config.yaml
head_dim: 32
d_mlp: 1280
vocab_size: 8192
positions: "learned"
qk_norm: false
tie_embeddings: true
init_std_up: 0.0198
init_std_down: 0.0198
optimizer: "soap_variant"
beta1: 0.95
schedule: "cos"
Each number is 500 + 40 x the weight over its row's rms, rounded and kept within 0 to 999. Layers, rows and columns count from 0. Numbers have three digits each. The size before them is the row's rms in percent of the matrix's.

# layer 3 MLP down (transposed), 1280x320, rms 0.1, rows 350-436, columns 240-319
094:504465483478442471513448549461532464499448438446558471422493489546583503594431459539503513434456522484443517498517473502520520457480513542452518573516469536462551547533511452495521495562478461483489493512511579491478467517504501552484500493
096:605516544457489497552437491531503545463529511551438520507445503416544421485447527497470477563478512389518499482486426496518519466529508456440609418457516499445520466525424491521532505511484558437547418505549492472506483537424506529491508490
098:528456511515463505456527435502550454502500562476465451515485530522480468511501566465489499575473534531458554520481482441519496459528491542542533461412516525506499478527458453514461450525551457486460478529437328503485522505512511445492523472
097:483494446505482521519469447495542465499592467561457562468522493453449532561474526515564501519505474467499521547448588492440532526504509550582469558443443475515496570494473474567505474576422510519441505476517461482420587408527506443507447481
097:575499531543536459564518490478498521504465439485521501532502519505522466498433525545564496471537514496497599545581577476493533486509469499569506519509421518493503457518488450503503465438524437435515551493501523468542536511440458416525534433
103:526552501426525451449468502459457502459519450528493529494540468532534532504449493477533442526456451589555549495458430486558508525521437509577519517470469488510550460545471476501488510509414495510481504513535442437460438554490557488518458486
103:518510503531467500524538559563500423534474554500484514531488443522408484492404371517574497535417523501529542522486468458516464500525454487612397455481535454534451471507496459496494487544507476518450531500469582532502457487462520478465527525
097:504500538534557495442519552457512496504453509500532476484513534515479483421516558473438529480499567524447573468519516450457410487468496563483532513495475480502491570579506478438479440577525487518448496517499526410448501476483463524502550536
106:459462519446559531425535606532507492487552522578605502503525496499383516514568566554513487479535465494550532447574515496496574439519532553478470497593485507499470505486447418558501483524522537547559492549480477520474406547471502444463554463
117:575615495517521462493513497497591501488525494401470498495484504537482463442507561530537512490510399517484606540534536518499466415507528562453507497522532540492501509590490536432500493504528514568517492526583460513521511516503543566492576537
094:580553491503428500532446492502446453510487523489537532464420507622487510462523491589459460550466540547496537471499504450461463553461621439491527503505495529447584466535452466487432549455511437484423511447441507535532468506588533481466568510
101:533527541507527521452467491523511544498466513504491506542476484532480495515456529380455524460482435440430450593450515497482509501572443524472509497450466531485430510522528464532540487493506476458437496497575513561541450480452557459494580516
091:506462557514496517526510558482440480489501586495511506511517441505516521409503475436486464511535478455571485493453539453483447466503506527565538500468490479503501505542544453548527498494461497506508484498548486542514436533514540495510434477
101:452518441424406505452517479524466426516468547527554530526490485476498469537552507498522512490518505438543385494522482565481496520540466515528503589498550513505497425512584483539427413458468520525449543524432493500419539541543455530505469531
109:526555458543453482510508488483480488513541504500520493501479520562494549431458517590475464514487462545528478511511475588520467498594521513541527501520479517524519484524528533567494535480530473531534431498499492500544485486500549544437387440
100:480477550545487511474505495502458511515462470550425452543522448434590500517532515520538500530448489544413460528485466385537508480523481469425519550471505485548415509522510480518555482543520475527523478537512553468592504526517550468452519517
104:592529530468472450513462519501492451485491565495489485523511539499533543486495519540429458538446467506466451543539544430517532514435447497518442456483485522508553493507544493535538572549480523593454475535527455595552484491504512498529535576
101:497533526420471529474515452487502521493471497523508470512491472527528445520520540504545595450440444432482590466531459473481487518546536531447458474464456488499566548553506493523491501478524512510481513507535444494489483524492470529514466451
105:436488588460558483524570519462511519518472529438447477509502449478431468538543535540532525502483519505515489490524463509545514526528541564471477523538467496456495480584528475568478512458537455456468528508575483467486516470449507481494525529
100:478462556516511451438462430532509431519475516554509454546537464469499464489447463496480530510501516586548485479459499492529526500480533481496537493463502487557504487441484427577515528495540501496615508508445506462437535499521501511450457508
098:523466525515498517438471500537494519494445469474506479393524517469493485513489405538441438510551490484584569526541516528559504454481522433488510458503508526480472527510478461518516504521473537569530470419514553461489491460481430481548499501
089:504496548443502530486490498458384435517491472433436579543443519403529555514442528518521545567518514465467546503509472490545489455511471473540479523488531498477482449570486521523544482438484576425514468484487552532546604510499542511459485485
101:525513527502455512482516492556504530498528555489556531580533467470547494463537508555507583589566577484462400504510577546540530499566558420535478505553519467517429525491529465578471494413487453466437435484580496524521470500541572449537545479
103:502478500524563441559528508460504436452433553505463487467439540488506440546532530522510557442515579531459525449462505516420509473481574532546472524556526457524569595355501510527471542485524506547559544540554494511525426530515525550507582466
097:466502435411506469544507418584468548426541494500556503464492473502497482443533516503502493557541475539495528511449485526429481525443491486503555500523541492497554444443434510469404508541516537480463515610477489532452565511557544469498565440
100:501483479534552502487537531423472453513496520548584443495531479450494533496492568528569483505521491501451536560463472381516463506489492522518489466490520426558516473447406508555509503523429465555520527514524523532452498533515496497443510487
099:453530522524478527504457542495473631544493486543489470487474519503499419509442515611439541442461474477512516530468511519442500457535586514494490496518544469489548503601569481489525527510510447552524530495463479447436469420444554527570484503
108:466549512478489470485501505557504511493478523532525486471509559519475472435516537509521466499521492496484555485520470461470429491481568552517527442520477519508496554495506477468496475434525505517547484458514453491436479534543556551406584543
094:481528495546480446506449543499543460501505516440554504510484485465553528505447478520524524419470443508501482524431578497574514499517498486482487456497516572505536531473508545497438508479473418490486460475543451464475420447556496528496544474
093:478520550513589497459477483437551547474474530565537535544460480515559478493570455549564474504437461508475461511572511475484532442500485504511512442493562446567471473498445511485506581532444449516537484512627547486460526590580509501552510514
101:489461514461528492500489544504472499538525419497531572465488553599500461587494479547487426485478468500503475484475474534478536488538461532433573565591458489470574510440547545514601541533454454446595523501547499495542499516560440534546542541
116:535503532518498462459528509514552543508521562570477513509538509465466513546531455520435528538507504430427584441499547483521544477460477459505540532497477516520529404469500536482358426514460509504517498545499569591536588556477513519448498443
100:506508528480497461488465614485439464478546478502479497513487509483439529514537574557501415530546467485557499506439492547455554521525506485412497491454525472454581507570636425462468502525546502486409430445468607482478504459540554550435574564
095:578494531467464496461539461518544509522526470477523456507484503511509505496519455532497496451517558529488475546519484535450500547585532510486479493499519477580477508506527524509527510446607467575487479481552563464454506539500503481514528497
102:490474436508481532413542494567472566529480491547541509520506500458544507429419547509462485451522514501499518509448540525464491454504504513509472519482502434429511539526449557463504492438524369516478467539461504463546533512447504439529497434
105:494434537455559460586491525457542475489534418530460447522516434523473497484518526590486524518431541480566517542496469503520610527463503445441466506537519526455546516500507527523537539504449490475473543433502513553553514554491467443518494443
086:567418476506531449475459495545518482446517544525506497512478445529498488597515551536495399577519497466517430495481561516550488502528451391512542479488520534530518492475485496523427469468498502507494520537505515513470518491503568481491466522
099:472510488477468492508517515497404398468482517540596587536507595484490514533538484527545540615522418494517506590480451385512505423543558498543514505506547529497509504453499526425557524496457537481480528488563504423503470528544476578477496507
099:506516507540495556500548485453478507497493539557538463506523427590507470585462519486521525422504445476605484517533469537495504501496495505457585504527471450496534538575485459547486495491572538466518554451419441460502448495518530532530528500
096:429503530542483498562497536550504569518473520545469454462504467486522498509498522608462498540524443558513526469470427560505529484482523469472510495560503504496498409472471411493436497486490489495572524604538517527516505487514404529520479479
102:515481523474481550471522546519448554533498520476482471470488540518478562555474473492493493499477521474491505432560464525436523404519517472464526497442474518506504444486491565495506488504511400515451455497481478542473497481519591542490506463
104:504480444507417463497447544466527473494590528481386530494445455516481504394582442468444506533432555486464433540496460445510503517455517484527500469474483522473499498502511518554560489502528511507583472435571465597426471429547484475532526532
109:534517530511507545492483513531502452526509485448565542504543484525474534519546484501471430556500492541548491564476444508473526542587416551484493576435586481450596467501585552462507504492508522484443499550473489481509512501471546512454506524
097:541404529502497564512507469402472587519476497524516476449505489557505489570473546471558517434504452490505482552524536454494451470521550493472476488544496456461530492510519504580554566453489511521485526499520522481573539569464474516481478514
105:487535532490477477417479566558523524568596497406527524461502556511472548431573525560440516431555488545571526458502511485483531515500560467470490518639477472488519555513562545480496554441533546510583478456444481505505484538489467461543531508
096:450559466420459500536453488454498487510450472475554497420504501479565522509468464497486492484477462554460461546409557543444455502415569505479489549482494446501462578459514522539553505479506481488497528536525555464521541491454481533561506458
100:479557478478456479529526484537528501565425562473486536486508490469528504497449578503468492489543482465466518469523539482523524524516537566507501503460526483517560508507468449466469501611555427588465502473532490513491506557574473545553521479
108:549551538499536514474515491473492533488509529430513505465483470495450439537523426509482521482552446491519435546464484487459498457477509475496510463522478571500546524528469504537563508511497468499548529522471476419568522513455500488454467547
105:451485453494510472512502481535424482492515548492502547453474487523403569487473534499494551589562497558484448440436489429441490540506508535461575517512390540476458549485475492451552546491528473493446477506467517466585507535497510450363554494
090:454446486466496473374501605497463519515498540519496494522464485516467459493465506531434550476516522508514520411508516483558501440535438532534453542504476532544435541532525462494495434454535493484492452528545553490480555511510531512467544518
100:518442498524505457505514518396506505503523428502494466453454410533471506553512588567514456491488553440511509522517412509559455504457505509511488526540556541510477576480475534528464515483570532473470496503480502439485453514424513444532473495
100:441486440576460464587524497549546531416567493553566523546534483513457522456554579550535491557514502442547530531487461487499519498458446519539509464473460525495545456513516480488491436448487481509521571527511530507524471495550460507508497438
100:554487441484512585495473530415530499439575454525517532501492479487473484482493498577563483534432476498511502536547512475503460499445485566548495492446502529515446430546481517525480488577543488528490540473475546452485485407545423420479555527
101:474538525560499526522435474379498503484483529595524514534534492516489552498459494442482497489520489488460507481557529568524492498466500501612464514472589478548545557507431495492435560501495415486456433491554488610485462503560578495531451517
095:476435489583474555434554540496493540421462516556504507583438514502481508503480462495562489561332471507479484520565564503434496524524528542502479544497493600501573482518537516465464473486528475463458455463487510496464456465525492516527461517
099:490490550464504480541491485542484510498396525546504502547451432441465496445428477506467507505495405494491463490456558527447491483482527485494499454451472491491528503535491488534501454488513507563410549468414502509506526440520549546538511579
104:544578514457545519514520558545514473511482458468489525561545449462408468537419418499614568453434480462505567543529477431537543517514461482526522502429588500529435484506430455520558507480496536535470566447458525439442513533576473498499511487
095:490587448534448492518512452562496564473507456477483491438579482569520499449485515511537433574577517504496537425511516480535524454417504491419496515522525427478441460508478531454538406438490523443484553530528494505519495488525434508427500530
107:554521583498512534485499520447432498490497526473449514512480494475510475485494491481521436542473523515540499543515497475548496477522493488657484469487577535498452463558455483494536475520496511541515462478433492580446562443469586541518472602
089:545436505551480541563586501495500520465513460474537487428542562503482495559522493487477441432536454461452504564549531558518512428480451492527459491490464576469467524543534443490526465532473498470489567478485574488488476457412510521496533542
108:478499503387449551439516445524419497507505512450494565483437490495476448554486465497499492540561620468505485597537466477458477485474536570512469483545466474559450492560481604526439474583473507502491471501546488457457479565484446477473533544
112:453455503538478516536461557507449538529511475553463535517517531462539477513501473491565491516572496514511441496501493469526495436604498527537520576527486537487461504512475508542560491462503506530514460539498565520569492493473529490534505477
102:482525571466530439483531491454542497521469496517495496505532510460496503532470519530430477491475448513572569496549497463481527514489549522521467561578496433528490516480537501527516492488487546465494438528498492468460522509602556574483524420
109:531475521504397458497428487558520507455519523493506494559570525478523526473496504483467558447517498387494483454515538455455478456462478474512498491501587482460554551461513489442587494493576563446471548444477425508464471505513591496523501523
107:468512555466491550510470486462450510508544396535499552541520534459513521528475463531542526507546557530506546497464518478486554584524456549487459480457459562490419490475511451506448501494413445516531447492505559490444494501491490486477501446
097:417525482556582505522481483546510474493465541505464429447475431459361495485442531422482533531505488564482488566502486455511567531529495437446565492478463440543500506456488458450536504484476501413593469439414401488503537481554523482499471512
094:490495494512492566535554467495461496490513495467561567541514512468459411487495518586540510500436413489508485515454489508514455504519528573566505454468486522509520480470516518544483440490535464549509521502428471546515507515493467471459489494
101:536521454479492498505504448546500519445456526501590542574503512545440491457590569516545571458481466480440404522519526458472521522474480436495502526482549484495468454537510457489403521507500524517489406553461458475508536479456539526520446468
094:482526499479483431531463519434508452532497475546527527514497474485477565485579447493461446463450441454593462416562553534516529475452460529471526497538521462442500496533513506525496520485493482495536514503564483475501459449463519584527567493
098:510466490393511497515519506515460495597549411537482465462478547543520563512403552522543572538520486474496525449466465528444514480446464448490555455523500507534472571568412516548528503473519510585503534533501409426491474537500516397515487499
104:538465508531519506551495505529498475569470515547541493553562507445575538545497491493517501572582485466450567411501445432464522502449506554480524487513551423511514433468471541496467527467503456464538500504516475544479507473465528576473558558
107:496471518505479547551448411446475452521485482504543484551478407578507424568551467513464469466495552485590473545475570519537537475518425539448553468427511517518525545479518483513457478472434457519492550443524531476422511542498510454509503411
096:500454532470547511484434593486512462518541524531502500412509539530411529515456505497502485492503447439480492453477464526487561556500579467510515459491390525443507560476454565597472512507526508477457508444524444591485505531481515530507527466
091:590485497558510501530481474512496597489492503470515452500511547522506428540523568448532475536455511509451517520486509521492510503506454480477502501577499509470536477511450491454551521467456468485493574578489475526514520535462516459442478498
091:489451519482489558491473498534503494436511532542508472445505480529495530501495462392497503554564437527551505496553477482467518503482466530476463513504495490568452528469524397489404518487539515558476523465500456550434537632452569443486471458
101:467417527532494444513510494573504475483478502490483520544502508484531521487527504479499526504412573459534511519481507502549496465545532429554559484464441589460472382507513504504474439471531518489566513464578541488505517451557465582535541516
100:487433549441502451529535535422506527485507485515501549469554497420505492467534443448453513496535571495568535459473508434496473465492518523466510473485518492575543476555504410538511562426444416549491535562483461480524506503444505523448489464
109:494440513436530467475481525478504520554513516514544484568500530547483487591505434509520556533467582435463449477485449496490406540536427554547531575515552504445533479440502523480513560526457415464544455534511487531527426517526496529475456488
101:482435421548458537492549468499504482489432465474535583526438550486401529444522454446428477450469485499535529513510473533510484489482513544450509498494506500508522480551514507474506535569522410493572538523487544508454589534489452494446497547
093:552453503515489555476513501526479526486480450500572429487490518518541489539536444541533501418533490571467448519543447431482439495495490482463536512463464406504495495436513505483487492480510489518514553437508515458536447534516460530460501482
097:480523556574514373524530482480544545520509499541470484485491514484542487483563478449484567551543445494459490570581521467460467522491470482443482512602485555491503480516582477528513461463540495460577436543470494477535541457513473406508463503
100:516510449456473544496570426496436460527465502526520550578497474466512468476560472466537498507502443481493464423564495453521462482513481521486544504512505392537494532465525538567477431488553452470444506519515462541526530566587474469498504446
101:517507442559429485490455520525498476509479502516580505495542582594450491512541484566475449492448595477466478524467501543554506494540502479500511501493537486536547531490446435486530534438459434533521430505516459568494509447436538490490496450
100:514506544530509544592495540490528546421485523503490505496417486447459534452451447492468464516479555484505501469512509561513480510523409426506525496465464501507518497559514459525465479434453469495506542488406515541537520486546544439456462593
097:467529579442555511480445466495517418427412516509504487524473505467463450505480505518479450442508460490468535506434554411458494539439556526515492464463499536495531533484559463456507502457511525506516518471512484484476500445525476496511531532
088:500530455533506521520493541439527483529466509449554516506493539488526453529493478543537552542432472478513560583424452457459526489530483493505520437525556554464539511528504495451551492465459529489454463510484515486502504521505470494493565545
089:569494544533404502533504592502531547497536466545536495527471574541421477475428467520427491536474539554463526525472511449561554490442439477482491554509541518488486452520548523555526500548493518443502515533529493459509420571464474445551418488
# layer 3 MLP up, 1280x320, rms 0.105, rows 351-436, columns 240-319
104:407477508508514475485489420491465510542547448480461445509580495479503568531507508567513541552513528478497529486540499559516533532502532452548542520502531465487478520502472532488499494542514510524454600509410475457499524580521465512511443487
094:568507480439564484446466470473500526485550457556446517483486493397510526541526456444547519562458538497487470477441521492518503547514423489486500511491525455464507503515493629461495546438485512516520417483556635445558517464432477544488462453
090:523497542476559515492546568471517512564500522554480454529520492554466472489424510487400577505525539495488534504523520484551553496477435528442538458514515469445483409504526497454525482464579524532508555537494508471570486496564523579503530524
092:453491504393486516484495561501497475517502541567462513443440388471509495517467497507478546461489551503530512491441465520453457511467517566468526477496535465468476463343468522526505561594494522469532471480570516522484561482474476534495525523
106:494482430533438564498556477486524470453460548476518482502504440555469542510601448488526471503560461448447450431514554484456453422525504512493520495529461555512563543503525500482528511495516520484487485474429514564479553450519393514568536539
100:529525441470547486441476407437483549485473481489501525488530444487486511556593637444430416476486543472516543498569463503540473554497528501429562557465478467536506529518464502534513514438478526541453482616503464463508530500481456507548486586
103:488467449429514477491447463533527512508561488477450470506507463454531555544481468522535530502504518527519472485504485522488544511535494513502534555531497491513470447454441457529465530454480467551516471467484460526554516515434479473400488490
098:509456497530526445554488463544529530522501528463456556458459507395468482523474458466444519534537567477514522528489483484527419467487473481570501530484496506484485471488536523423469501591400486522412549452407540493480591447482504515495531479
114:424453485485488548489481474411484444493466537551483493538456448450558523563520498455481508525462506487504479483534514500474529597464536530555497502527571461547539583532442554424452484469537516493520492441492493517487555426466513454496495475
095:526504559563530541558546468557544552505523496513546447492470512457479447492502537535483468575517531524482499491531495515475495457552514490497519520524530510530413489489405522506518445567467503458557449567500508440441486499473489483468491520
103:469513518498443500479586540477445494525526514514479568477583517492499484493491532519514520514507566616489470489537465500518500492526526452536535472521473478470504471529520504378505484499505498439487442543485545483453528499500440450448468478
099:533503475466533516493518499540550547507490471501453505436517560514540425508534515550499508546449578571481479502524497496470473507562545468405549480436518510516498468487476471553514519520535511432557477576458549446410546444416418456564492571
107:552449529545556513551532588471521563435485455551535482492479566530582452501434526435499528514482429567547590469498489426470510521477531505486474473461439482448548556447476552481464503495508469505558423529505457508477513498462474538494600459
103:490517551523505534471525454521504533502519464523514466548556489464558484465490438427523465483485556476457542496495513509486414496536450453474513402463487466481532536505438516541475457526449528517485579523486557537522408434592551564510535465
101:509506419459551487529535534494494456522485512548498463511469528452447486458546515582434559547590520460499510496494534530478490543441504525597519475469490455501582495484519490500472501473532474478530461563450470585468515465516420510506467444
102:395430524513473536538462371522442502540524495578490479497460537518508411499455516445480493469457514446505445536479529503460481546588565512477479482532520551544484486533481455435524446517496436468482543555445528535441537517530499452463541436
101:542540497499549548467499601506524477522456449492477467541516489432513577470509496501486430528519533569539434536494473505546512539462504503570521527516505559539431463430492529510479502517489540412544473480418475501481475472536500464445537450
107:485577448539510546421476499520460464459480548449471455481478500548479561470493540477533474518530548538531495444448522462458608510432445500561413516544558463445443539498518507447527509546457552539494454545504500499480451510499522456433494539
093:505542449518597498532496520436512509509528487514397531480464478519505469498523505584478581474484489485519494485552539434453470536457517584520461515496539445463521448552550526481490545455513503517476494507452442485521504520476449520505525476
091:508518533512519495518518430444515492490578469525532471567545569527505548541513585513530468505548466443423465449469510480537503521461445561521471538581537495523510512402517519515442495452588470504494528574450437515553472508543604454443501465
084:443464415494475447479469423566578502488498445523472543475542518611477415516549522493492473434431484472533499548503513447506484540507528555434496468459524486522485560442543559489384525491544497527483472464432477486532454488486426558555482573
102:488499486490493543547477452546483439483533426478442551485467494572480509545413492491512473474427480486489544417478484489529525523443479569447563492483467522479461613538482514435453559578501477533510502471490479563484528488458457567490474420
103:443529484534479499493485523529541515484578481555462504472557475533432496538450447470459461526460521467535521468550479465535566526519526550426507454475485515478453471536512526486508494548489550506464478463455539437562522493480474461494500516
100:428507497582524567443473550449489454496438491505477452515473483523462478497532449487457524448424499519534485471533481462440448505578459516470533554466468490451503568496588523512507580489496484509477520437496488494562500426459498490499548487
100:503441493504559450575556511509523511481566534441480518536533423454478545530487468490442507400388548462491481535483513513569537514485518522517518509547445501461506484526535499482467501496474503542570466454505516495492576473449512508530547521
099:513466472601460479404533418557474467443499507505540504484480528487517519526572470506493487558523433458492446485493493473528450489575474539575523469548444528516452489448466530467455484520581479475494493516442542522557465510546516546513469554
094:530518503561545513446540476476517524516523557441571540510595528501557538494510491497459564540530522495581478435434543513440517536472477524512473590431574513462489566472500526454454513473491468556475488546555484501535466437504482488557473449
089:472499512524487501450508478508537584477504506566410466469602454441406478476584534454561485487496499550556481495490432500514505549546480460489570542530475507504500466465498493525496537507527548528472432517540445505464521495468553444424495590
085:534492546547470532470515523467430517508563481516515450466526557505501513489474547469479539457508511520526539430509525461543563482604467523514520539443481471475536472473492440467474471434504556511488531503425400537525495422494534512440475478
114:495580530541487511522441516476500521543441522508460427521517491483475487447482486465513576568508478506527561555473491506461533572484554510523493487481514490505471536519454519499439465446513528491464466508494482506486483551432502473487544488
108:452561458458488559440529497504516515522512467548487470484484445487513598507502523446561385484482482496506521470479489511499532499476439463489509509499441507467453547499544537474534535477485500466504538482472475539531494460499570504538398535
094:487491588523530501527573469504555494573541495472499450515459492466545449455493451485477517448457470575448463516523535506490511515477500542542508490500521487572401526484484533523568544487537542479437547543507516485540510518477477421461463428
095:429540541518545502505443477493513482501516510518516500451483565459554472472499539507454502568515415509600489498519564462593500548463442525554480504570517573430480458477453481508465500513411535463518497506481348465550552468544497518532441491
101:485476481567509506595498448423452459548527522522487461474539483544475543471561542541437519511445556522479495524522463496478471489485545465501479496508450513555515440495539499505515541507431519447508546506566470609471493513554505485539506543
109:524559468521456503411455527550492518565453586483509517489416553444519492490402501419538553553518479534527446535546445523532482578480521516568505493428465422532493520550471483436479476461502520521491534534521477482493495530527486546443474453
093:437568506440506514424566531514473557496500477435495447460431511486514550513576532510480549522471488484538570535471468490490516513470447570493466533529496446498504488495484480501509475543549483531557481516517525399514481491508504529534474513
103:506514493529571512424546470498527514491538482516498512465425375478508531521498573505483432465475509496499481474579459514501507517470543576510484448502472501480507519469492492521442502489526468452473506490475543512455543535423578476456433460
100:550485495487524485467446503483519488520438484465452498497499555420502549517549473451462483489489537515475522475453521422536496502494458500571495543528541474522456517463503522447559450489478438484569460573526560502469540552472428515433514514
103:483531485453477508435534495481555477463558518512531482494519464525453483460516492468505531512489538464499582568456511443489522522581510469458496517478466587435542549511531619513545513509480517462454411501466485467477529481476550511461497584
099:506513454539561479463491525501492487506523514558540519487524517487508548439479521498502529441526519539497492528500501517458470506527511515533509522560549453479433521431408461473493458516543588507480522454514517473526418469533466454496523502
101:490501505508503567425494494575586556523448469461543572509530509430525550515478506475545485432553507553533477478513426498521487486440455489463483532491459441477557567614493545480487516470459588492482491544498503430470548582544494514494524531
109:517544455510520443450540573457456557483551505607499578559582480486459538490455522431533521542536503528501562445540532506591510514473539544483544449525484469539552505534464450424507488512469492556517435595462472535512523524464495569509507459
088:465501506538509521510456476563510447463477455497530514438517541435463532444472533461513430452424556437521507524494495493448532506472453483449432412482508528435491549519493456535457492546502442446470433536442491500545433460541545543522431498
110:477472461409597544513483488485520522475524469575467514518521500540489431546445562529428479512471473485492440461492476485473479508481493455510462465515474531483533565571527498659472482494506519506467556486483508518512472476556616499471454477
088:520576488468493466471503467414589538535504556536489548526518496452481509478437456428505559488498560526493564482517499571519474444541525558521407478467541552483452406417503521490497427512472456450479475479487468493491479499496524485508502500
108:532439510508558495491480525500413544517539453488476480502540524430435522513490462455516494475468467596526451536547497532538437503432467481494528554476536516468475473462549469483492519437458482490529548528472487419495547490431454557525493514
103:521428507455546471489495510453463535458496479422531573471475502452408547513528588515454586407506485505473468478516454533461551556494520507500458506489487559457481526493542481493428489526536580534474519463544511520474515442507515511519531479
105:579550554446530441438545527477490532497558488542502455472492590497554526486476434524473451531506470462489484566518553488484471398538497538530511531558560521522475472524504464569472440522483475493527470431517468532540476533427468536471540586
081:477495544559533532584548445531583468556487533470566505426472561495541507469535451516493468527470471526512571496500506529497440518493558474478555484499497537484513466469458478511501580445472434474464490462525535491555489504431570541494452487
094:445528493484462530482462456549483523544448503457574522484519493504495501456525399486467467555409486581471439435411472515501520560453501442517546541467492499469498528511494537504494539438422491584548506527529537497516584513540548532529539546
110:533475542475525559516521456442548505511484570492394541555486538485568486498637474506502542479484498527496538526486446487569406490456446514479466489487509484518528468513538524428494443478484489565495467559520502464486456492554481455514535534
101:517534506509505469578455545472516432513538536487539496540530485486513503543493521539512506481482450534496532489480479493511479497452436512448471491525551498416492460519429535478506518532545471509507516503448543558528480537488557585517513432
105:465462512477521504499485509597564520520508526464530426512461430471501527530542494516486473528476557441588448411507509495493454509448569478461555470529502495402474466501591517445479515479503528424523572504498503483470551497466446511492459480
086:482533586438538456494519456516426460514537534495427476455570512522439474470564518498479556475504415513451580517480496553539541453502552507506539385477507449491542504521504447525492470582519570489535482443474457531558512534467454482516567545
094:479476518473509525443538449544520521439553505534468463524497537478496445515556528507526424508499561539478564532557436536476574545509557523549453519485514545533471453477548530590482518524510514478540473539569537503521505520424517530498493483
104:487460512552384476502446520439443549524522557451501521489532548486488433547515565534524494555472484522521501516492485500558446459479561477514532497567481502494597497519557518544482462497480446421519488530474519457445511410596477534432499522
096:472477513459560485475521503481456416478477489565572506504494421456501499531427493512508485423491505546477534481466484554453518508447483495450460411468526511506580532480453465553474510535534523587581422476481495506567462531533534504520509511
106:506549446528492471583521498541484519534541445497483581498488464492513571435446433449485544492483498470445519491547593528488565494444504564483536455486499479530508617434451505472485514611427526474495489462540434554497491456562476505445533477
083:538504510433486479545467484545486506548530520476543489540501420453542512428513503481515489638473484479491485430422432552509481543476495611515468587508536565564511509488536498559430479562507527486482477507435474506489528500515501567471490509
103:469519515431496500489455525501506531495476514430487520517473494525487476530493511495498502440559544522513469552487550529462461480486484527437503444533502506569480490406516499538474516537487519519446516516579534483494505506451479464499486489
123:510497495477504465574437483534511513477480520495476465540443535420529423465428448444507551524470486528538461489505466526536460531485470509515525616477591533559503556479511486505420496552425432531509473503484474498434511439511465533506444531
107:495525417529501465444497435547564552494482568498508458487464483513498523487490492473604491521501580512438459576469501480509496487475538460545537476485490529375485474465501482493490511468516497547422422520477536528523482473428537517436432524
099:509488581497517464486548443538504474442530493514504445491559490513581498473524583464429506487499497471553585509475545500460481478512501496565490457504512535564473409526364525567519481511544483491520378555520458503553520502471449503444508521
098:556465526458501459487529474472485542487508449475506527516515514530613483505515533493501449546496511488436525424461497536543539585470496455536429496460517501532518465491531503414466467497538553471535600459490520530574527489495554482601467469
074:542489496518496459504523525559501538571505486523555478467531431515512523491506512438510532496495501493548447612595515510531447518430512511526451524519470522478511519498445552533502485561497527481481377576498487510481512514516491582522492550
101:522454521532496502410448489501500481529493485464486456543461476540546473460485514483482465460460533548548455425484459445542514525504516395426412494497479413437510495480488441469561473525471525512520490485556541475501469563505488516499531487
096:517591459520471517449531521422504505521517488503514455418621507520515525454509502511510457525488485470480528475533502480503514512478435512456536462638496459529528498511543593504457491493539518456492580474455579540530492436449534484554547550
101:542488537490509517495543513504483535548415487545492466502499537482540498521520493511475525493596485524474492517481432466455446491522451535491509521492478524513533479469479517456539552460531499513455491512418504479523527430508528488541498547
097:483547492546524472400488477507456448520492558475496497496455488439497514527550434467505491513509502468505504443567518523566513498433477467468498564501499511471488386443485435472434532550510471447576497484493514494454550489505498482490483473
098:445491490584481474511519441466478554443524483515439430549434463516472555522492479529507476433436559446579521536485551522510451500544469501430500593550523506487476493560519418505536411509507496549454496521476568567457494488493560569568504512
101:545513506559432490475486521560505456558477500434507499564420529487529570459454458523509473496499462459458515525579419473559518624467540536552536480446495517442526499513535474457520506573493489523451538514496474512467498450572518494491510499
094:431488433489521540555484457539470540497469428507489460582500482495489495458509517501484536560518539565460464570503578476565465471504430518446542500461493487509475481538561427471510513453468493550531455531487437439582503368467476496505433516
084:495467556511490484493488489466463478554514454534472522464512438460483546546530485577500499464527522505502450515511518472517447462503545513559504524477488509569442516460528521507509562605497559450503486470532486516491458448523523528497441526
096:477552518518512490492488432532528454528372469460466482531437479433564464517476507511544621442456513558542508475473558427525499530490540411527508516475590542462462497458462518532584459489485541435529451530474488499572530400501446488431502472
111:436503416531492557486519484524484505545461473400503487507494448549553539488496503548480458477576484553425532466528465525522471578530521538541490560479488458550533602482532466513497520456541490498425557488387446568516560505484514474499450505
102:496590469540515503531553510509462442441548503497517442482450525480552478459491505522535534534492434547440391484494500577457521576548557506492475506484510536423517446550451561501468498488524495471477506493488407523489431589513497419515400462
118:495508529577498520489453518446544467458474471559523554477534465466472464461461518484503454501490480447489576519529597503516516516500484455459509445523514509542463535600462504506524464452600508533503487550484487382520481461421490570534560466
098:510492531432548507496524475493497533521560526544495515498445533489562513503548460587486473488520442460520461509616498526482469546495508492454511490551517490535472507534521569507444527528533561479520469479516521518471465479483458422450507471
096:511481495514494505509428537534488469563524501547453453499497482530511536438439470581496516575476535442494548484525525578478574543502502552519491500525546514560520459543490565573487471538474473467499460478505495589515556464457456520496496526
092:476564453532438558474477499512542522522506519452485505502458477525461516567549494544484488511464460464479484482518441494464572437534452500470544530543555502494452516547488513510443516536450537467470521528539459540470438582480529504532434461
100:445452486540506485527475575412542487497531517523513534519509491479502493521531524534490434505448552495517506481489437495505507476494511531558545525474434515436491499569452519365512541540480463500531458470482503439458481447463429485508469488
104:525484583493539549493520512519499502484508537535425492450484474423494468504466500539507547548504452472516530474472479415478566511452550525517483477505519484435496463521529562487413480500502563584489547575530546451587478596494506562557533547
103:522510408478417501511551448583511526538508412474633427445560428531526432494470511507482502451612467504435538466519556475493460486446497517500475519522501488504515580507505534488494499556502505567451443543537488485517541528506436507526527477
097:533428420524534468504535499507508445481536463470486489521524478526521556527511507482443480522522513505512513560522477539496467493547468528488493561465534474488394528520448577524428536474498485553501432504493539525496514521538506521536539460
091:535539566499491411445509419569540501527550538558409526508506485491474539456475507549485498427543519519512495476485516522507527495486552468502423580505508537502431488476476469516467443501533531507442489537421487511535553482513504511500444456
095:531506446460532443445482492486443485451463492514416509508505488475598478567519508491543528542533486465526486528529494479449382451487515505489518538479508490426526532479473505490553494493509465485504486501494500436506464411443489584449507514